From a checkpoint of a small transformer trained on Wikipedia.
Size: width 192, MLP 768 GELU, vocabulary 4893.
Architecture: biases, untied embeddings.
Training: 315M tokens, 4809 steps.
Each number is 128 + 32 x the weight over its row's rms, rounded and kept within 0 to 255. Layers, rows and columns count from 0. Numbers have three digits each. The size before them is the row's rms in percent of the matrix's.

# o: layer 6 attention output (transposed), 128x192, rms 0.0558, rows 92-119, columns 96-143
# v: layer 6 attention value, 128x192, rms 0.0578, rows 93-120, columns 96-143
# q: layer 6 attention query, 128x192, rms 0.0657, rows 96-127, columns 96-143
# k: layer 6 attention key, 128x192, rms 0.0647, rows 96-127, columns 96-143
o92 117:098101136152196121146117150148167158120131163059183103078079112187038125120122103121168121128173154137097139176115111095115148120079144133103171
v93 115:146138128079108172173124166166122132145070205122137129050058085169128067113151077145076184142130115120139098198120136149039115159163127143180166
o93 119:096133151084139150150118141097103124223126097108180168148095127059162089163089119118188139115124099164165129126098069152074134114111171174143099
v94 121:134096128121169154090102127102174127086085146125199156090119153097069094149118030154180128133163084093143063134138121099151192110152157132138118
o94 119:145093106133096160158110030054134060113127131151137170129136131086160105176125090143169098131143166072164099163167095158170135203144108126066198
v95 114:131160145058135114174188143102084156111076141136108130059097153093142107162170125160201162109118085112143127094056143173125173107189155145119111
o95 109:110147102066122168171144085127102124135156099143097127114160103132131139120074198082101146063127109166157096132113075135139143159077130143059180
q96 088:106135147108070061119119140129125144156123162111151100148085131131115046164130112147126103143183129139104137135087125123155044103160162092176147
k96 088:172126131149116102134199130138093149134134080104136087151133057144170143121105143111162122101141111129150149102151112154136129092132105149129111
q97 109:106099140122179127106118102126165137113140128169087132205106139072111136216063127132178110134143142112120154099094127131163104089203123123110166
k97 105:105167189132049133099100128142131139121147120161193122103134128183117144081110141142119175145136160094127136145157104134134134097042168123211072
q98 079:090092153116156141116125125083162154115132124116118051141102195087114103184104070176151147124197172103095160115094135146146065108206127096102142
k98 080:141105102116059117119065156167170097121143125118122069099122080120112087150121084142120084177127147115176089109114140108133149148116158164130082
q99 105:170137116136163169173133138107118093106101152139092188147200144103117177098123146110123126075073137141168106097140140090137149171138094146082145
k99 105:147089058146135150124158109097145133109107146100095149152119142063071128136162095141156130062086114109094142160136145146115180200191127014146182
q100 121:190149107136112168144127132142095136121099142106075193111182119143106169125159150069096108081065108138147100123087132104149129198134123123129160
k100 078:157158159054127120128131081121111137149118098095131167131195180127096179079129147170167207037109118163056087128131105098125119138165089087100087
q101 083:115168148103106112078136154099155122148152092091154096154086064116096131148122149186107130152122139104110150166121084165139183035128122111134124
k101 120:056192101155100124126107121124117118155170098146142065131107092193183095123123183069096115170138109111143140074120138114086087118098066151103107
q102 081:152146118088141113094128065083150111127100097083144156121142140133091121146080123153097110100120136108134074146186115139152150142176099098106125
k102 145:077185134158105121133140143127078118147147114140114083139122078185162112124128122068114126174136128161153159094102130096099127104095084154097130
q103 158:103126133092148099099098124091176086146133104131160109173080119125137088119111115206110153167167159105124134145178108156155166040127123135133096
k103 083:059155090201113169140155138120088100163121118140109113165080121148190102124134151101135098158109081120199133103134173116077154116116068151072162
q104 152:133136120155116156165179140174107182103128150141110147109171140117102127116143148093141127072084104166143116113086134088121084168127141132128156
k104 079:179102172110157133117160118139184137065132184152136177086155175079090157155142125144100125085143186085108073127138075166182094136110166117197133
q105 095:189143102113126114109085078101145108146095155085109139143151161157152088153099121111080160098110132110122123119161104158215185148147123149097095
k105 156:089184093168120148125139086083092089168167119130091082161121114194164114129150141081112136184142112123141149113108151095105138088111070146088132
q106 097:123141132165133154147197157166142173125149132146155136099132090112111132135160130160182100135106119126117115126094179111059093118111119159160156
k106 129:152082156096139117140142124184168184047118179159172160084142141086109160121110088144147129088122169088127101152147096144147109152143220102182118
q107 167:175140101152106153156191169183097180095152136160102153092191112107133145132174155095159107110108082162139104126091164076090095170120135147142175
k107 087:201079155106147118112125096194175170076116148150164125075137155111104200113116118186125114088117162096135094147176120184171077117133194090206127
q108 133:107122160098142107076064113089128074171111110114152093152091160159135098144130098155069146171183146093113151156140114136181146082129095132079101
k108 062:117157115158118156169169112107067110233096112112111115144139107106136072112136187079153156142094042131106121097162132146082148130182096115095159
q109 081:105118117148128107146158168131132128130136075145159104127220099197081101165127136163164097124152138155124128176166100095073146086099070112175157
k109 166:185086151123143181170187170175134151052117144139136183087140128063133130115118106126175152077101114116143098140113125168105110155130194126163160
q110 104:184115065094060094061153121149069145132100106136115062104165101157124112093129113155151131157075117149142165134151098141124137152048134090128150
k110 105:135104071130140132129110089124115139091153132115152066125096093165119127167099177118094147116150054200148152174115127098123174134164131200107161
q111 101:133096115187157108162174122077145123144176095138107117147141152102108128167194105162196146087116153065144131154138155141133134176171102179140086
k111 105:128147195148091121136156158209143161116122074095106138122144143116117096134117124130094137147135087150151079173168132162147121161104137029157129
q112 091:164118062135133118098118099138072136134078127147159150113142099129114041116084126152136173130124066130134140121111114164127197156144167170094146
k112 092:176122118144124142102180131103153143143181134133098128128129156210136159144173106048093131122166144144188111143158133104184122055100141038112118
q113 094:137082128166111152136097104097143144081132058143157143135099119166153126072142137108123158103097148146120097138171082108081141155068131186106129
k113 098:112132129088132164094090183135086169129129213075101112119153154129035148143093104122125131138101136169161156148095128134140074106102125089146168
q114 102:109112175103153113111102153176220064129123123097123156149198175163162186155047113161137130110133157146088116117160105081120093123151136093149071
k114 100:126142093183107119179118136082097138121156201133119126082117107081067059159106123099174158143099141068072161148154115114089130173121081178121214
q115 097:115152147140069146135093127079087081124140123172118141122112097178116157154167148053122200078131177113145133127162105082153107114094096134113143
k115 100:092137071166131155092077085155130120166130158115116071129185093107114052068075105109126112097104132147139174154130137091102125122150113132110092
q116 105:117152135097127131107078142134177135117137162095139164098115121099166048154079103184147131145135109087127132154140137102127133124145145150125123
k116 100:113125114120164148143139091057153146123130131134184137167156081116189175086141150058128115089091147118075094189126113075106138125168110076155181
q117 095:170084110147163154161134119139107121150184130153112178140043052099148095143142143194184127129133125130155144186143144115077166098085098171143160
k117 096:098107191155142145157193149130173131083153107135200099094130175086130160087101096076084124133169140124091081131130115105096140168091148118100123
q118 099:093160111170085104141163134089110170083133098120124124112131160153101098176124143090101174107063108156092080166120119105169095129113083114110124
k118 104:174148155069120162156044134158115097147157177101158126139229119224110124115132132153120116102120113085135110122144145183139141126135168093138113
q119 098:088136183142135161167110094092178161169161134133140137147135098192085097096050184156101099118113153151142101081174112096107143117145146102056098
k119 096:146100166146126114189157106121066162137111219130141089126125108174112140115187172118123177102131145131102150140141134124099108161116166103204154
q120 094:096122157174138104187152105172159107149174115181121148119067139120132119156132088132135171142168169162114147137118112134051092122109104145164096
k120 094:128094179133127133108151152126121128133115121169124158156138167119091159139149124207146157127106210093109101076091112164127128089122125185100092
q121 092:158127133068140121136174132082106121130131168115156107139094108108118093095094094145109053110156104070207055183144204133169149168126152148138127
k121 091:076118157111128089120112119152200146096141115181141095126093095144207137089158135095105155092152155126146099129133102059173111122158114157158124
q122 108:193088055150130156114130132129125110117161168124087164136078070156110159091128150171122064137114169113179105132134139086139199154150099172122127
k122 104:084066159141085082113178126100216138080176152162180088100133156154159118109156130088110156134112148119090101160121119105087107127156130085144118
q123 103:154181169126090099131088104083102084162104149159083123081161141172162207033102160044137144099130136077120096145118120155120099146140117092124112
k123 104:112134098127135095152119111173145120137121088117114152130092115150117063144169169127075187082179124130123112089141146050106135152196072152112139
q124 098:063117131148134140118105106149194147100144136114147082094053164105131137166177093151143158154173160096080177080092119112052078072124161073160149
k124 098:138104127099117097055097128113129113135136139162161201081161126081108110131117078143113110139141190121091128105141151175093100110124197215175058
q125 104:166123120115126097129107161079115071124207123165067141137108105099085094190124152149123080138122150114171172154124162097076103105172132170146145
k125 104:092108147141124118144137112203193160119093111121138089084120174112208152131115133099134099170173137123150108119164125133132176071081181081119082
q126 099:090143147059098086162104177161135144125141136115129133090145126163087105140122109110117159125181121188166138090128137132139104101087159144108133
k126 101:165117085101142118102101108127140103117082084126106126124113125061088113127151137200177113109140122114071176115145135025148115196168081128145118
q127 110:132164128146098102150060140201129095135111119096141085138134125168182107128097197075100109138121112140154150176155104126150102128167108088132112
k127 114:072197126143107136196216123060125090165143101129100185114166125134129162092136104107106185052135065110078128139112132107103172170110114139105134
v96 097:142112113113128107148143164132119121119141130139128130127157150170132158109138180125162136167073169178140122095108092134169086116110120082148113
o96 109:123159184109108173134156134179165147067138154101100128169075171160135215124142144175047119126141166132119085119095135093115094189150157105117137
v97 103:142103149134155117024135120133183143102189151133144101116123160097112109094165114134116152109154172093090164125118149163185104110110125180159112
o97 098:140129095100113068147134178152106146111151110128095070078157113169202072178130093115117116091119125123120099196126094145178079167161107164104139
v98 088:151107044092107127146094134097157162114080186121059128122183165128117153114055171111116079116045127140114217124118117158126117110155088102128188
o98 094:100131145143115155132157106140099184079138163096074118143100110141117130118138150186051101138165156156136096140083094082176099145141176099117125
v99 091:150119056079087117188117147135127159174104141158119120113157166121195141129038116058094152113099150106161125098133144168035139082070149232141138
o99 089:073094118096134130123124105113115113106142118096106167092110134122098133095114139126104151160191171152105136141117095126109129111124151161116155
v100 090:163095133116139164121145113131166084156201099118163137102055033089107103141213137146102179156151152108124102113173128126116194162152108138089175
o100 102:178133114185130085118093158096124103213095123149168140132128116124137089164105110147206113119106124091143129169145109173125145086102150154139092
v101 084:180114176161141157105162175084154107121117104152112159122154168125123130188151122071150162156151115097193088107076148098189110179142131074111144
o101 090:125133221169145139216140150143112100157121072132135194094106178126164173164174182126194118151127078085166069142117131135075084116166130161124107
v102 088:122081090162145130126127193177106112174125151124069136093173174115153071106165139120100103141084131133169102181161162147100114088136118192165170
o102 092:069119137115096193160147149160126101098114086096104135112042092123177148141121155148099140171146133155112112119124133143045172151181155173136155
v103 083:059145120130096053134125038178161146131166138060150042096092097158082131118121079106107112136117139157104092135138117110177135153155158142158139
o103 082:148090090162132037110110124077085128172129144151118074139197143171122123097127118087125128128171078164104168117107085148183125140074132099112099
v104 104:114126123200149074133082184119166160129086143161067150157096072105085169123117099087123198138109155127137115121139091080093148126135107107115097
o104 104:133102174188128125129162096131138148149172136127100114149063144149165125128164137189101147108135171106137091167100110112116121123171216159151126
v105 110:123119117138156104136103136142176112165137171113135147052097085128109089056105115161142138216133119079150127120111174108079159150198171124121141
o105 112:123119107141092074178109165091075086130131114191069122092139104140153101115110175135198136102134074159075112164136021164129124094111137174128106
v106 100:123111151172137147116124135107162137134106146143118105124079130094069113152096089118098072152157094094111158119170126151155123128051134123125189
o106 104:103084143151153083147123113117127132172146146136175166098153090137072051169119118109199078153152086109212089154170151148146165076158060120118131
v107 103:137089084101182168139137137145097091121144108102178101158108085157146074050159212133116075167118195185141153110095130132095169167149089107118097
o107 112:233092122123127121096129149153170093139124152106117118155127115130156151163136123183109100118081181124089113122121113108157108158139114151115118
v108 095:075124086081150071139168150115059147107132141098151103062163164142162130127076165094145128110056140168130127174109118136065121130135145192165103
o108 094:162111098105092111095118103151166142087148139074116097115218130128082107122132121129118170134155175135064223047147175098122105120135133120129139
v109 098:127147110106131196080112068091099117131070147156114175167141199128141097228074092101139056122099066125183119119139181153171180131133147131063150
o109 097:121153143153174224135138098162112114137125102111157155170149152084111149196096160135089122172167133089176078116149185108089088140148136149141149
v110 091:146131096098151120096107133102086111174175139149138114132111103111075101151168153090126116132148161128100171107100143135151109163099124102126134
o110 092:132123157178136177127143110205143145102129171088165054145135146142095153151148148170104114151145147134162100213109091127176106161145140092148115
v111 099:140169108077106113121113106144166109136067126091114141115146137134129111167131137066102098112138073098138124148118136058149125149166126177101116
o111 101:080099115099106146085123125176141136085125117118118082087095118150094130110135111107085165167172093156142163059119164080101133162093170154091105
v112 093:140173090092170196141161124155160129170186112181120187124071063134158154096172172111212061169120131163072145198124084124123139083089141166132089
o112 095:116097130151114136139083168158193019114127152161083132077123109128091143183118119122169119154129158140084162164115132129128112080174144159147107
v113 101:144105142142102169160169158111075163127137112104128119171136098151124128166143104122099153141190113163141090108075097117086175138081089127148146
o113 108:144143129172183106135105163122101119181133118131186158158157149167113086130160127194140118120085118127193090194128087133140105073105158095179086
v114 089:179105114120127149103088141124117160135121156093087105138151092131123100150156185132163085137199139120122087102047177140183109127140129157131065
o114 093:107104138118104128146109142186140112120128147107126114165067164163195198139132159152101108119132142130155087159077096159104084197167170112148150
v115 102:180106102132058111080094139097157123133144112149097092109144136141120101133137067062099067094153105068127167123104128154171141132131098144110110
o115 110:094063080104130084093081133129100143116127154147123080071230110159085107125116133083155127112173096161163168131145094136132158108115090135117118
v116 085:115109075163154187162154165109112097151121164104128146087141181116123134061134079178150098095123142133093116140114146189191141111096106137123149
o116 089:116122154062085159098091111097131117138135093098072112101128079109157129121146146162083131109133126123157077098162099140087200152134125132119139
v117 094:143177141119084117152104226099168131147095202087137112137167100152118148114064111083117125144190100090128114136110158131096129123127132125109098
o117 091:096169180091127099154143102127101161096147147151165174066084121089120128120168142139096131114141103133131088148119107123136121108173104107103132
v118 098:131138087195147155060116150099162138109170126234116154128077144082150111154110163130153096153117086152109150165155172160114119110100100195083105
o118 102:097126174119105138174083125164162114128136136137129178097158099113173103243132119133110152132128158078101116086145131132098087151202148139125185
v119 098:111091125082136098202144129114159115131110127131149125149153118132110182136032137149127136131166111093119118101135111183131128144073149166105085
o119 095:131126174133101126130140112172135180154140111086128150143043140108120134096110145114103173095181164124072104108104097156137082174145132115124139
v120 091:121109180174169151154153131155128128125147169105196089101115080122127113104138100190104130140106120141079135144140098146107148136117101166152126